Weights of a small transformer language model.
Training: a variant of Adam for these matrices, 549M tokens.
Each number is 200 + 40 x the weight over its row's rms, rounded and kept within 0 to 999. Layers, rows and columns count from 0. The size before them is the row's rms in percent of the matrix's.

# o: layer 4 attention output (transposed), 384x384, rms 0.0497, rows 71-123, columns 64-127
# v: layer 4 attention value, 384x384, rms 0.0528, rows 72-123, columns 64-127
o71,094,231,166,256,207,212,166,233,152,231,259,177,238,190,205,247,151,217,142,224,295,188,145,242,210,173,240,160,199,218,167,188,252,263,169,150,185,213,175,207,189,181,172,225,243,191,166,257,166,174,224,282,255,157,226,258,184,247,174,182,248,139,230,230,193
v72,081,216,212,207,258,160,186,215,164,179,223,110,256,194,211,168,160,167,167,189,137,243,238,269,186,240,211,213,171,229,134,237,144,214,215,210,182,211,284,242,224,186,281,217,229,160,182,215,111,185,234,191,208,221,205,226,100,191,137,220,221,246,249,221,223
o72,078,222,162,193,209,227,165,224,260,212,227,195,176,147,254,119,150,186,242,218,83,200,178,202,165,257,188,218,245,185,228,292,197,257,167,234,171,150,254,208,269,228,206,181,194,224,171,137,114,203,176,155,201,240,200,132,156,242,167,159,172,263,197,204,177
v73,083,181,195,157,222,108,250,126,141,251,129,243,235,130,202,214,190,249,230,197,213,257,189,216,224,144,159,219,193,150,249,212,205,231,251,230,199,212,159,237,203,200,153,173,243,191,159,226,184,213,209,209,238,139,175,221,183,176,184,245,147,239,193,184,138
o73,076,206,183,212,180,190,187,197,151,161,188,206,181,197,236,246,162,168,255,267,98,261,160,190,220,183,191,215,209,212,163,263,240,220,171,229,247,184,218,173,229,190,186,186,206,193,193,194,183,191,162,200,158,254,208,197,312,202,211,270,214,173,184,184,200
v74,088,241,265,233,173,186,126,272,208,153,221,151,209,250,153,192,217,220,195,187,204,198,222,124,131,165,150,175,168,128,177,156,211,161,281,170,204,147,171,210,173,179,173,204,238,213,233,213,301,149,137,222,150,164,238,145,227,236,182,207,187,180,231,254,211
o74,087,181,272,227,166,199,217,301,151,237,273,228,181,283,185,238,192,208,245,212,192,227,187,197,131,124,185,172,319,216,171,221,252,165,235,230,270,181,185,198,213,144,169,223,217,232,194,231,200,205,165,230,166,193,274,215,239,229,172,152,170,244,221,206,273
v75,087,175,232,192,156,189,168,207,246,200,182,243,187,292,155,160,217,148,204,245,193,113,197,195,96,153,248,234,229,217,190,132,182,178,208,174,130,164,160,194,219,144,228,154,236,193,162,216,239,249,229,229,214,150,197,235,225,231,272,209,186,160,155,120,150
o75,085,148,213,180,164,180,154,223,261,251,167,199,234,207,222,287,261,172,123,188,212,188,273,152,192,207,174,166,258,230,176,149,218,156,241,174,213,182,226,208,121,191,175,228,186,189,208,183,249,225,181,200,202,142,202,200,151,207,176,162,200,229,252,220,231
v76,090,190,201,229,178,135,179,249,235,186,165,166,237,232,219,156,248,177,146,229,188,154,162,281,141,192,176,125,219,193,182,177,206,170,130,207,252,220,160,197,196,143,190,212,232,241,219,208,160,231,142,147,187,169,223,223,255,233,268,159,179,193,181,206,235
o76,083,221,217,171,235,217,106,211,274,221,132,157,193,122,229,167,242,179,150,235,162,275,246,196,226,215,159,201,277,210,186,170,199,259,146,249,265,203,159,270,178,208,253,158,213,218,240,207,215,161,149,215,206,102,200,208,185,194,180,174,234,246,217,182,201
v77,095,157,206,273,222,220,149,147,172,235,190,200,176,87,180,247,204,186,208,202,195,232,222,221,225,185,172,182,149,185,239,182,216,194,155,229,184,239,203,116,166,151,143,257,183,147,214,228,233,196,248,278,246,192,208,174,257,205,226,152,204,244,222,215,155
o77,095,212,161,268,197,223,186,230,141,200,245,248,253,209,158,253,212,155,205,190,252,132,183,155,240,147,192,237,225,235,242,222,174,207,159,238,222,215,247,200,202,245,184,206,206,228,245,250,188,210,167,201,171,266,149,128,190,171,158,164,270,134,226,262,178
v78,080,273,144,143,178,259,139,204,209,245,273,211,149,230,194,221,274,236,226,178,214,246,188,174,240,165,163,168,234,245,194,160,221,182,186,239,238,237,235,162,236,122,188,218,126,152,280,219,203,150,129,205,151,251,226,163,298,229,191,228,151,149,156,138,228
o78,074,273,202,243,220,232,196,201,120,245,238,229,227,238,215,175,231,261,163,132,269,168,209,207,251,133,313,150,215,224,159,154,166,233,242,127,217,229,196,166,130,151,207,296,208,213,171,241,181,142,254,249,213,142,147,250,198,171,227,229,170,210,188,183,255
v79,090,203,241,165,169,142,252,245,221,188,188,187,104,215,249,220,189,181,261,237,219,268,198,138,153,160,210,259,244,204,198,201,211,189,198,165,189,164,331,178,119,222,215,224,252,209,209,240,227,149,212,146,179,218,196,206,195,192,186,181,169,165,225,192,244
o79,095,250,309,115,98,206,183,184,208,198,230,161,151,165,186,209,166,157,227,222,214,235,273,225,94,202,250,214,238,223,127,191,161,214,231,175,233,198,257,226,180,258,239,201,154,208,186,192,261,220,208,229,294,235,237,172,190,257,194,217,210,190,153,172,219
v80,091,159,157,232,176,235,216,126,198,174,220,205,241,230,186,204,154,169,249,187,145,178,248,215,222,187,247,270,253,152,258,208,155,176,171,212,167,170,232,219,192,193,212,182,235,162,179,203,181,202,164,248,162,232,168,192,152,129,230,250,271,190,194,173,144
o80,081,233,221,225,195,247,185,184,140,170,190,245,170,213,141,235,195,194,226,244,212,169,239,283,199,142,148,220,261,243,159,260,209,205,206,154,124,115,246,196,211,126,205,242,253,176,174,199,234,297,226,195,172,291,206,194,179,240,189,212,173,200,225,112,181
v81,085,192,196,160,202,235,134,170,184,194,169,180,181,205,217,177,263,171,225,258,220,159,166,238,170,179,197,170,180,223,191,187,235,176,151,204,205,211,222,244,171,183,270,290,205,167,250,183,146,214,231,187,149,153,174,223,184,243,204,193,197,157,143,242,223
o81,084,200,246,115,171,155,133,188,247,273,174,214,143,184,216,152,171,233,166,237,185,149,202,187,135,215,284,202,214,217,168,205,233,213,203,191,246,161,162,204,181,248,267,193,181,232,249,221,187,213,193,166,185,253,204,78,231,242,166,171,195,201,181,247,205
v82,086,159,109,224,189,204,232,166,155,228,207,203,158,151,129,236,196,194,208,194,196,167,190,176,212,221,159,138,196,194,203,180,171,230,225,207,243,220,206,218,238,147,187,206,146,254,158,184,153,144,274,176,197,183,180,222,118,237,169,190,230,284,194,194,251
o82,085,240,205,230,217,245,208,124,203,143,194,181,175,208,229,161,230,136,239,195,194,175,224,181,257,255,245,210,152,154,263,192,190,150,151,233,148,236,129,228,286,169,186,160,187,252,210,137,146,132,261,197,172,190,177,207,186,165,146,230,354,205,225,239,213
v83,101,246,144,191,170,201,143,247,242,157,200,241,120,166,199,179,231,162,247,144,194,217,250,224,184,202,147,193,207,218,127,234,242,174,186,219,244,166,293,91,212,243,300,249,160,201,222,160,156,221,181,202,231,229,168,179,191,154,146,249,217,186,258,222,219
o83,098,245,144,193,218,215,244,194,171,199,209,221,195,201,161,176,176,207,205,129,234,216,202,172,214,179,202,239,194,242,244,249,241,233,162,215,154,278,258,167,258,275,214,180,121,266,182,170,114,178,202,161,335,176,225,216,247,207,194,203,179,171,196,229,185
v84,079,175,135,198,188,252,145,261,244,224,238,194,171,216,193,170,190,131,150,226,170,200,196,174,162,227,192,216,209,185,153,259,251,191,178,213,232,178,198,231,146,178,168,173,160,212,208,229,108,159,200,192,179,187,236,236,203,198,191,192,243,190,239,194,238
o84,079,260,212,196,188,252,229,231,203,251,190,199,234,231,142,177,187,230,145,102,223,148,249,180,151,223,209,209,189,204,246,188,211,136,221,198,198,210,168,265,132,239,190,207,174,211,154,225,149,166,216,180,271,201,225,177,219,239,202,147,198,221,244,229,155
v85,083,152,166,218,278,212,201,201,174,220,238,178,254,154,161,230,181,204,217,205,191,151,274,210,189,213,211,238,211,142,254,199,165,180,217,234,207,197,205,260,247,185,234,138,280,194,198,107,253,233,256,243,124,198,168,152,106,179,76,263,254,242,215,213,215
o85,081,231,208,248,181,188,169,193,280,206,241,203,171,202,209,223,183,236,266,193,194,169,207,259,200,220,254,185,191,251,195,189,208,275,205,205,127,223,170,195,298,181,158,191,197,247,260,132,226,185,234,189,141,304,186,155,187,211,186,209,239,187,284,208,170
v86,088,103,138,186,195,207,145,226,169,146,223,178,201,128,216,219,72,141,154,214,148,202,130,152,221,219,175,198,241,226,229,209,218,192,137,214,253,225,250,211,187,213,216,194,205,234,188,174,170,188,182,147,195,156,162,162,210,126,199,153,245,204,257,202,185
o86,086,269,175,197,220,235,216,223,232,206,165,175,176,181,247,128,171,234,192,173,185,255,205,142,281,247,233,190,176,205,230,224,165,160,135,159,208,190,183,261,226,212,225,161,273,213,255,151,189,192,221,190,273,183,164,177,261,178,203,178,294,203,265,156,169
v87,088,213,195,219,199,218,179,195,200,167,203,257,244,240,134,221,201,211,254,203,198,175,214,157,156,215,215,150,195,146,209,169,207,209,198,255,135,243,189,175,227,190,127,217,173,193,176,157,285,167,226,245,277,176,163,272,201,204,255,204,179,192,157,214,179
o87,090,190,190,235,201,166,222,253,238,204,218,210,213,229,156,207,265,268,193,182,247,171,211,156,160,246,185,166,224,191,232,189,148,168,160,214,161,247,162,196,162,199,142,124,198,166,201,213,297,229,240,166,233,139,240,214,155,160,202,154,184,237,213,237,167
v88,088,201,191,201,258,208,254,149,204,166,232,182,245,176,239,151,235,186,208,158,177,175,156,197,229,184,174,183,276,203,244,165,139,173,126,284,203,194,210,188,222,166,175,197,260,248,252,153,154,188,193,188,139,259,188,160,188,190,178,212,199,225,208,203,192
o88,083,200,186,168,268,220,161,164,171,192,109,281,177,193,226,179,199,230,192,176,222,208,201,253,210,237,277,210,169,308,202,221,207,178,130,144,148,226,231,209,184,197,196,169,210,202,229,157,202,224,295,183,180,181,192,274,202,165,170,253,170,199,225,225,157
v89,087,148,171,134,218,186,247,377,225,213,108,165,209,246,260,188,228,166,189,242,232,200,147,231,162,241,232,263,255,94,264,184,150,165,226,213,217,176,175,224,241,243,110,142,189,208,266,177,249,199,161,179,200,188,243,161,137,181,166,246,169,178,240,164,127
o89,087,167,182,172,181,201,229,232,217,236,175,159,281,154,230,244,193,217,283,243,169,249,198,214,126,176,206,160,170,167,148,187,146,170,208,219,220,112,202,187,151,234,165,200,124,204,228,184,235,166,254,205,233,166,246,227,97,142,196,216,111,155,174,191,167
v90,086,230,141,213,211,83,112,153,185,208,122,210,294,228,182,208,295,196,155,239,223,199,184,175,222,207,182,158,264,127,207,251,182,214,220,131,256,213,163,207,154,192,175,219,204,171,255,198,277,207,247,211,201,166,171,269,134,227,177,207,236,258,279,169,219
o90,083,210,194,208,214,169,231,178,186,221,215,219,207,178,239,177,193,183,260,256,167,201,168,153,205,190,210,158,229,174,227,163,165,207,170,126,182,228,171,236,236,307,174,208,231,190,218,197,221,162,216,184,166,152,266,171,183,126,260,199,190,227,225,240,183
v91,088,203,207,215,140,230,169,172,189,208,137,219,226,207,241,157,207,181,167,177,146,219,186,241,251,188,142,233,201,263,220,164,189,191,234,232,208,215,135,196,245,236,227,236,199,193,219,109,165,258,209,198,240,157,201,217,210,93,225,290,220,195,176,118,153
o91,081,206,169,254,204,192,181,218,278,250,255,202,195,203,231,217,154,191,191,265,153,205,151,137,192,187,127,222,203,173,213,167,188,317,289,250,177,157,203,224,236,207,229,199,240,166,220,134,162,209,222,198,165,180,227,210,239,193,171,204,171,169,169,213,254
v92,092,199,205,193,152,127,252,183,216,215,274,174,169,203,203,177,150,150,145,231,178,273,193,160,142,162,243,196,195,286,222,147,263,206,232,232,293,184,211,187,160,181,138,191,163,228,193,211,197,183,140,164,255,204,193,193,236,212,263,223,268,173,185,243,241
o92,087,185,248,290,153,242,194,219,215,223,150,223,268,203,283,156,193,195,197,175,195,155,234,223,181,185,214,216,163,150,201,221,187,222,196,201,239,204,188,270,212,140,284,141,182,137,116,229,134,212,223,199,238,65,246,267,182,194,198,233,253,207,172,127,181
v93,087,238,239,200,150,196,221,201,257,151,182,251,238,212,194,155,194,185,179,172,198,208,169,188,196,186,218,232,172,182,168,249,218,201,229,154,259,195,265,174,161,222,122,192,183,147,176,220,217,233,210,236,184,235,205,206,235,236,219,145,256,246,264,169,195
o93,083,197,174,159,144,208,247,140,127,159,174,196,167,242,182,270,206,169,212,165,217,256,228,238,180,157,196,206,225,249,184,240,209,173,114,242,239,154,200,182,175,187,237,178,148,254,157,180,137,264,143,193,144,233,213,240,161,203,215,178,298,217,232,166,191
v94,089,170,201,234,149,209,132,282,265,237,197,186,148,144,286,248,174,148,211,207,234,214,162,213,244,182,178,197,127,226,167,209,259,145,124,142,192,241,212,157,217,222,230,163,231,194,220,200,159,189,175,245,136,212,202,171,309,190,236,252,146,145,278,228,216
o94,088,197,205,265,245,202,200,248,254,237,200,190,184,189,192,183,182,178,108,107,232,225,242,181,152,140,194,281,208,276,234,179,289,181,199,225,210,267,234,141,216,289,235,164,175,229,200,253,130,175,151,168,216,160,150,221,244,173,128,186,214,186,287,307,172
v95,081,225,139,212,278,201,179,81,203,188,207,252,168,165,239,160,120,226,165,255,143,173,219,176,212,195,228,182,192,228,170,233,126,198,222,221,209,241,156,260,244,166,157,188,221,209,195,215,266,185,245,202,198,169,182,171,120,117,148,168,191,217,160,164,260
o95,081,246,234,211,192,279,147,193,212,211,323,179,143,160,268,151,232,175,226,228,135,215,188,199,264,171,207,154,123,178,216,214,217,283,192,178,159,169,194,178,298,93,189,214,199,139,187,79,254,207,226,259,187,238,163,187,200,161,197,241,215,201,152,157,156
v96,086,206,200,111,187,143,219,180,189,221,83,309,225,129,188,201,216,206,136,260,214,139,174,237,156,211,159,128,194,165,240,255,185,185,214,183,221,182,121,310,188,206,245,238,259,171,164,180,202,236,243,175,206,171,200,205,84,143,291,195,199,264,155,185,210
o96,083,241,247,172,201,195,171,179,229,244,286,179,161,180,220,211,209,147,157,275,184,233,214,127,192,279,157,187,196,174,202,176,230,235,188,206,210,172,162,204,189,236,236,195,208,217,168,182,243,224,144,142,182,245,251,160,269,184,294,156,189,211,224,189,232
v97,091,216,191,219,169,215,200,170,242,215,238,215,195,218,220,237,242,151,247,228,183,119,242,214,171,157,216,274,196,234,208,252,164,180,249,242,174,196,153,159,198,165,123,248,189,225,232,277,245,178,176,232,214,229,215,186,152,279,242,190,234,254,126,217,187
o97,087,250,203,272,167,231,193,205,292,244,132,162,209,163,224,191,262,265,165,169,225,187,201,251,180,221,243,220,193,229,189,248,229,201,186,240,119,226,216,178,224,180,145,190,196,257,179,245,98,218,245,127,217,189,211,289,207,192,228,149,173,217,210,232,157
v98,089,131,120,197,214,239,189,189,215,158,146,163,122,124,178,195,186,160,286,238,261,156,203,222,139,206,197,186,206,177,249,148,173,168,179,240,181,251,189,262,234,186,204,182,229,185,224,188,212,144,207,248,172,157,210,136,213,172,219,143,122,171,237,125,228
o98,085,204,144,281,138,199,195,223,262,158,239,138,200,207,203,215,123,160,196,230,164,197,182,147,189,207,202,203,195,251,232,130,223,212,230,214,166,268,159,180,220,186,183,238,214,216,175,215,210,211,185,218,172,183,181,181,216,251,192,234,226,157,217,222,248
v99,091,138,307,198,138,243,156,215,180,259,210,164,155,190,186,196,230,198,187,238,139,188,174,222,178,175,185,292,278,144,207,251,205,198,250,199,172,215,193,165,203,190,190,252,239,174,185,222,214,240,167,185,145,235,227,173,111,172,219,248,148,158,275,174,172
o99,084,189,183,202,135,209,194,238,185,236,235,254,258,171,192,214,144,178,281,226,153,210,236,173,170,165,195,217,206,223,201,297,227,285,230,208,262,133,187,202,201,158,209,193,217,165,203,197,196,215,209,195,149,155,251,137,243,220,175,256,206,213,260,241,227
v100,088,242,164,145,216,152,205,213,244,190,268,165,192,151,273,167,272,163,205,202,203,289,259,215,181,254,210,185,242,135,201,204,234,250,144,169,230,183,242,193,213,215,188,264,162,199,176,159,152,154,205,197,125,171,191,191,170,150,174,231,192,216,193,158,217
o100,084,143,228,121,219,175,254,199,151,230,185,219,253,215,165,181,236,275,245,191,228,266,237,177,166,211,174,201,154,259,176,197,223,229,247,173,167,213,268,194,193,258,187,227,165,218,126,247,211,168,235,208,249,236,289,154,189,179,157,196,139,176,193,188,146
v101,087,147,164,225,188,217,196,192,173,204,213,193,214,189,90,162,196,121,286,213,212,139,168,161,160,204,187,259,228,154,237,167,199,169,155,169,239,248,190,178,198,157,230,242,195,166,184,180,196,262,250,184,283,213,127,190,210,192,118,219,232,220,298,226,182
o101,085,225,176,249,174,240,276,202,159,195,160,263,174,220,208,238,183,219,184,114,194,200,240,214,249,300,207,286,198,174,288,256,209,117,126,214,173,182,209,203,224,255,186,201,118,262,271,152,200,269,206,193,163,243,154,186,191,180,183,187,251,190,256,173,205
v102,086,257,277,223,133,226,147,278,220,173,179,208,195,281,220,160,230,198,207,155,203,147,197,174,157,241,179,118,222,204,165,211,173,182,252,97,153,186,214,267,163,155,210,249,230,211,225,216,185,231,236,189,191,231,265,277,162,212,217,180,209,243,194,269,222
o102,087,180,241,132,219,187,185,217,202,307,231,202,179,236,174,199,237,179,177,197,172,230,182,141,173,199,231,209,273,152,172,177,162,205,255,200,167,156,206,217,133,170,162,251,157,248,194,217,247,236,200,152,258,138,304,213,171,195,178,118,235,260,166,247,220
v103,087,163,139,256,236,196,207,186,216,128,143,148,225,117,206,169,176,182,220,207,234,179,225,150,229,237,164,231,147,142,225,305,184,202,99,218,187,186,243,214,192,222,137,234,263,252,174,185,158,145,214,197,214,236,191,215,281,193,245,145,196,197,238,185,216
o103,079,177,204,226,248,198,251,217,243,187,220,185,180,219,159,177,145,163,188,202,205,153,169,149,185,228,138,280,215,227,306,180,193,271,229,250,137,242,254,201,171,234,158,256,269,185,178,219,187,154,229,152,241,240,171,218,252,252,156,128,164,157,177,157,240
v104,084,167,180,274,189,178,224,189,215,268,136,247,152,186,180,196,173,199,194,239,258,257,194,184,134,152,132,219,184,187,200,191,173,193,236,226,219,196,216,205,152,211,152,165,124,257,147,191,161,193,198,200,238,178,230,161,188,185,159,202,165,275,223,214,211
o104,083,252,182,224,187,195,237,258,186,227,197,216,118,180,263,193,161,148,215,167,164,290,201,170,143,221,197,170,225,216,158,235,209,97,174,221,157,167,167,244,212,249,206,160,187,207,174,144,161,127,153,172,145,217,214,194,287,245,190,201,183,182,267,168,140
v105,087,185,233,204,153,74,252,198,230,243,175,155,211,195,186,121,182,235,238,176,162,279,191,157,102,198,234,177,250,186,255,253,133,197,216,173,184,227,216,197,261,202,233,241,278,151,159,192,181,270,253,169,152,158,204,184,182,174,118,176,195,197,165,152,160
o105,084,138,242,175,167,160,176,147,223,168,122,231,198,191,231,184,201,167,229,177,131,291,234,236,202,220,131,224,182,261,217,221,190,212,159,204,207,186,294,241,175,182,238,209,146,189,207,122,196,187,192,180,160,201,248,211,168,245,190,262,238,209,192,185,222
v106,094,182,96,167,237,159,149,248,192,179,282,191,158,215,155,164,148,192,262,254,193,142,213,200,160,238,216,232,217,71,193,223,192,203,230,130,182,206,190,168,153,150,173,221,192,197,230,204,264,220,201,253,125,191,247,247,190,163,175,213,223,235,196,162,240
o106,097,228,249,232,240,286,211,167,253,148,212,184,236,242,210,182,228,235,217,187,86,283,260,183,254,205,159,197,213,143,228,139,191,270,200,180,177,167,169,160,188,110,187,180,202,270,249,173,234,188,238,272,153,251,220,235,201,140,208,180,262,212,204,173,192
v107,092,211,237,209,138,260,192,81,194,241,227,227,177,244,158,146,89,224,221,189,198,107,172,260,218,182,189,181,182,166,218,192,156,186,221,147,188,144,187,148,180,209,174,154,239,190,186,279,150,157,173,223,273,228,159,208,264,168,160,177,159,210,249,214,208
o107,088,161,193,233,172,170,233,189,140,191,205,237,121,204,163,223,156,125,182,197,214,154,247,213,219,144,117,248,256,227,212,243,206,162,166,153,152,174,228,173,142,174,177,192,209,252,133,203,197,226,93,251,148,238,122,280,191,306,207,133,242,225,260,270,210
v108,090,200,79,219,156,186,245,144,201,158,156,126,256,212,198,228,224,205,193,179,221,159,209,263,203,119,201,178,190,237,164,214,198,221,206,246,201,173,196,185,156,176,134,230,184,197,206,226,201,205,225,254,286,244,218,186,231,187,221,122,202,223,291,144,172
o108,088,224,125,207,187,210,198,202,267,101,184,170,157,131,232,206,139,187,184,227,154,130,174,234,254,114,124,239,301,204,210,269,240,193,147,201,209,235,113,186,170,169,199,193,337,245,153,262,195,166,177,261,150,201,154,249,223,194,197,208,236,183,233,140,151
v109,093,221,206,174,149,247,209,146,189,296,191,188,193,184,221,226,205,180,205,226,239,222,208,190,162,150,169,196,129,171,206,232,163,211,254,218,169,244,249,174,179,223,236,190,95,213,210,161,209,191,176,237,178,175,160,194,204,189,213,204,231,212,107,134,270
o109,088,168,137,208,237,159,174,284,278,177,171,137,232,214,268,90,248,177,241,150,260,166,204,262,178,202,212,172,160,225,226,205,251,171,162,153,219,317,140,186,227,167,193,126,191,142,200,207,210,125,208,189,259,177,274,176,166,193,242,229,220,261,238,199,268
v110,091,185,278,174,181,232,303,206,205,209,271,284,192,221,140,230,175,213,186,274,258,222,177,169,182,148,275,215,195,202,212,128,182,190,212,182,232,245,260,170,181,129,262,229,198,193,191,209,222,187,157,206,172,219,207,221,179,216,245,151,249,260,194,211,149
o110,088,174,163,190,239,202,229,189,214,222,202,154,248,239,213,215,186,232,219,212,208,261,254,252,195,194,219,232,145,251,116,257,154,178,133,201,202,233,216,208,207,147,216,212,177,173,194,184,221,215,229,175,188,234,203,289,143,255,284,225,251,283,212,174,150
v111,087,163,218,174,155,146,240,257,178,149,132,196,260,146,160,265,147,207,259,172,187,179,234,169,222,217,213,219,207,177,159,172,226,190,184,136,186,159,275,134,160,214,191,155,219,230,201,164,194,120,188,222,215,183,186,193,309,234,201,159,165,173,181,222,148
o111,087,186,231,222,206,208,290,232,151,187,229,138,222,262,154,235,135,188,228,213,239,194,185,143,131,140,180,198,282,212,202,183,127,95,234,245,212,251,222,182,182,210,144,128,192,206,189,203,225,224,200,198,203,299,154,244,268,243,203,179,167,153,198,188,252
v112,088,244,182,239,138,194,172,159,178,301,207,218,184,242,194,120,252,186,195,208,262,231,183,174,228,259,253,179,259,227,198,204,209,258,167,184,153,196,255,181,191,179,234,221,139,251,133,234,138,248,191,175,190,173,156,220,180,163,277,207,254,168,148,97,171
o112,086,202,210,186,235,207,250,198,221,215,169,206,300,143,163,158,197,280,226,258,136,178,155,182,212,238,82,160,274,146,134,216,179,216,171,204,256,189,213,214,169,207,175,195,220,199,191,118,104,206,235,164,174,187,229,224,247,171,161,158,194,181,254,206,186
v113,085,152,192,225,264,132,330,244,175,139,170,193,166,210,201,184,241,211,174,189,241,196,172,245,134,169,221,134,293,237,192,118,208,235,155,263,150,229,176,194,204,251,252,178,277,178,154,221,194,219,171,201,245,163,221,201,183,241,280,227,197,167,256,274,192
o113,079,176,227,161,196,187,148,172,173,136,227,213,108,203,131,232,242,159,244,287,170,221,215,170,201,204,178,193,281,216,95,214,170,231,178,281,170,122,179,212,185,216,242,226,195,164,215,193,265,267,188,187,192,214,163,146,207,235,193,181,194,205,133,213,210
v114,090,238,220,250,242,216,130,174,183,147,157,101,224,224,190,191,259,185,206,142,180,177,204,193,123,213,152,115,191,195,164,282,172,187,153,247,122,193,213,194,245,186,138,182,211,216,149,203,175,181,272,241,137,178,162,169,207,227,228,169,142,249,124,211,231
o114,090,258,193,185,239,238,136,209,314,130,188,203,242,179,189,83,255,207,149,195,208,194,143,135,184,248,220,156,128,274,251,192,234,275,201,178,215,222,195,171,213,192,172,177,197,179,238,153,220,79,216,143,200,101,206,121,208,238,116,250,244,231,221,265,161
v115,089,276,164,196,176,139,187,177,197,164,257,176,208,230,147,225,226,233,222,226,159,239,237,95,212,191,234,218,179,139,242,198,147,158,234,228,211,186,222,153,185,156,119,158,188,152,236,249,201,135,222,241,173,206,235,157,202,238,171,181,232,151,227,171,186
o115,083,226,216,202,132,287,170,169,105,202,130,272,215,210,215,215,245,257,270,192,178,219,228,253,164,197,230,222,269,197,193,197,202,120,174,189,219,152,231,164,191,102,145,182,142,243,216,236,233,223,213,247,191,257,183,193,184,195,206,223,158,203,195,141,167
v116,084,252,221,189,204,209,206,236,182,183,172,178,223,210,166,200,185,217,147,223,207,233,203,259,172,203,192,182,170,235,220,150,257,195,133,176,280,163,132,182,156,119,200,263,174,161,280,133,187,220,162,175,174,194,178,209,190,145,193,102,235,154,288,191,214
o116,087,156,164,213,288,217,239,148,111,200,266,252,172,220,229,205,212,220,166,197,261,174,199,183,204,267,189,274,162,135,283,192,161,208,224,260,223,238,155,191,195,204,241,205,173,196,181,141,162,198,230,217,231,184,150,267,236,147,128,189,251,181,138,219,243
v117,089,152,183,227,147,208,209,201,210,224,204,189,271,133,200,277,172,189,265,236,217,213,254,211,254,163,200,245,201,126,262,168,192,155,222,183,149,228,229,174,162,129,206,160,240,217,199,196,205,194,220,265,136,224,211,143,195,190,215,213,228,195,166,126,190
o117,091,267,161,275,139,176,231,224,177,180,207,158,195,201,178,270,159,220,190,213,215,234,171,225,193,214,220,200,251,218,246,243,155,162,198,230,216,241,209,161,163,158,152,190,250,184,196,253,237,262,211,212,89,265,217,216,210,238,162,171,258,191,263,215,262
v118,081,215,141,169,164,162,239,158,155,233,212,270,222,247,177,200,229,163,174,184,180,215,139,215,245,168,189,244,195,166,160,196,208,228,277,159,154,174,254,214,161,231,265,159,162,210,194,183,226,203,201,211,221,209,157,199,143,259,175,168,165,254,192,181,209
o118,080,185,237,261,198,206,179,229,255,175,209,96,179,200,181,241,142,159,181,289,117,180,240,261,175,205,173,210,247,181,159,224,245,146,202,216,239,190,174,215,219,163,192,257,268,222,179,212,136,207,149,186,179,253,215,188,166,196,173,166,154,205,156,159,204
v119,091,164,172,216,148,221,149,254,223,146,161,171,241,190,218,139,159,259,173,161,154,197,203,174,150,165,232,156,227,230,292,238,193,187,200,190,219,236,156,211,186,185,201,186,213,137,249,162,232,242,173,247,224,235,243,227,228,204,170,149,214,188,273,115,217
o119,081,212,183,213,200,209,181,213,109,160,200,263,130,202,178,218,174,211,246,191,200,192,215,191,164,128,223,256,249,203,207,212,151,238,183,186,193,82,141,194,126,237,252,195,191,228,184,211,197,247,211,305,148,237,182,224,169,185,195,207,187,216,240,135,155
v120,090,203,182,175,166,227,222,289,243,228,178,256,193,129,177,207,242,236,199,196,184,246,246,228,176,200,272,192,211,207,200,202,216,192,173,187,215,166,257,129,188,215,252,183,195,166,131,194,161,237,205,158,258,220,143,135,209,152,188,237,222,162,202,164,233
o120,092,122,273,289,258,184,220,157,169,167,160,177,204,138,134,150,189,174,237,199,254,100,227,248,230,105,253,166,223,202,187,205,242,191,201,170,239,255,215,217,224,257,198,221,206,174,142,212,148,229,233,195,238,244,188,158,151,141,137,260,165,210,192,182,136
v121,088,261,227,211,177,159,133,140,181,210,314,264,233,153,202,172,239,212,136,210,149,160,246,167,243,186,162,140,191,223,162,187,168,189,237,176,201,241,251,206,239,93,205,238,148,224,216,171,229,249,198,208,154,234,274,225,185,253,168,121,219,235,194,232,248
o121,085,270,159,212,244,249,215,126,184,188,224,192,236,203,248,176,257,203,213,168,208,191,167,194,297,277,225,225,218,191,209,172,191,208,145,139,189,244,198,213,240,113,187,220,182,215,202,154,152,152,242,273,209,218,173,265,176,140,203,228,307,234,166,217,201
v122,092,163,175,235,190,121,286,184,165,275,207,165,175,159,243,225,102,137,175,228,170,280,183,216,246,216,191,238,302,162,161,151,175,196,140,220,147,188,227,253,220,265,174,170,232,217,140,129,166,128,232,176,101,167,248,162,143,218,224,238,181,168,202,232,159
o122,087,201,297,174,183,206,253,183,126,211,215,201,178,159,189,233,147,189,269,238,162,268,203,141,134,297,191,167,160,205,215,189,193,161,234,224,152,126,262,171,255,218,187,144,143,140,213,153,226,235,253,198,127,234,217,98,263,196,156,220,202,191,222,225,239
v123,092,170,178,251,174,184,146,233,194,241,178,202,225,185,174,171,187,191,210,101,151,186,199,162,226,194,216,130,150,179,235,209,194,211,156,250,107,200,232,174,208,181,201,144,150,241,199,168,144,221,179,243,190,217,168,173,244,242,197,128,196,255,158,235,281
o123,080,162,256,259,249,153,181,225,337,160,205,158,190,213,173,142,212,115,205,198,232,177,175,211,210,210,191,168,146,218,268,111,192,250,192,190,140,240,147,237,191,141,154,160,199,177,263,156,191,148,199,253,171,179,165,235,169,237,143,184,374,223,281,301,225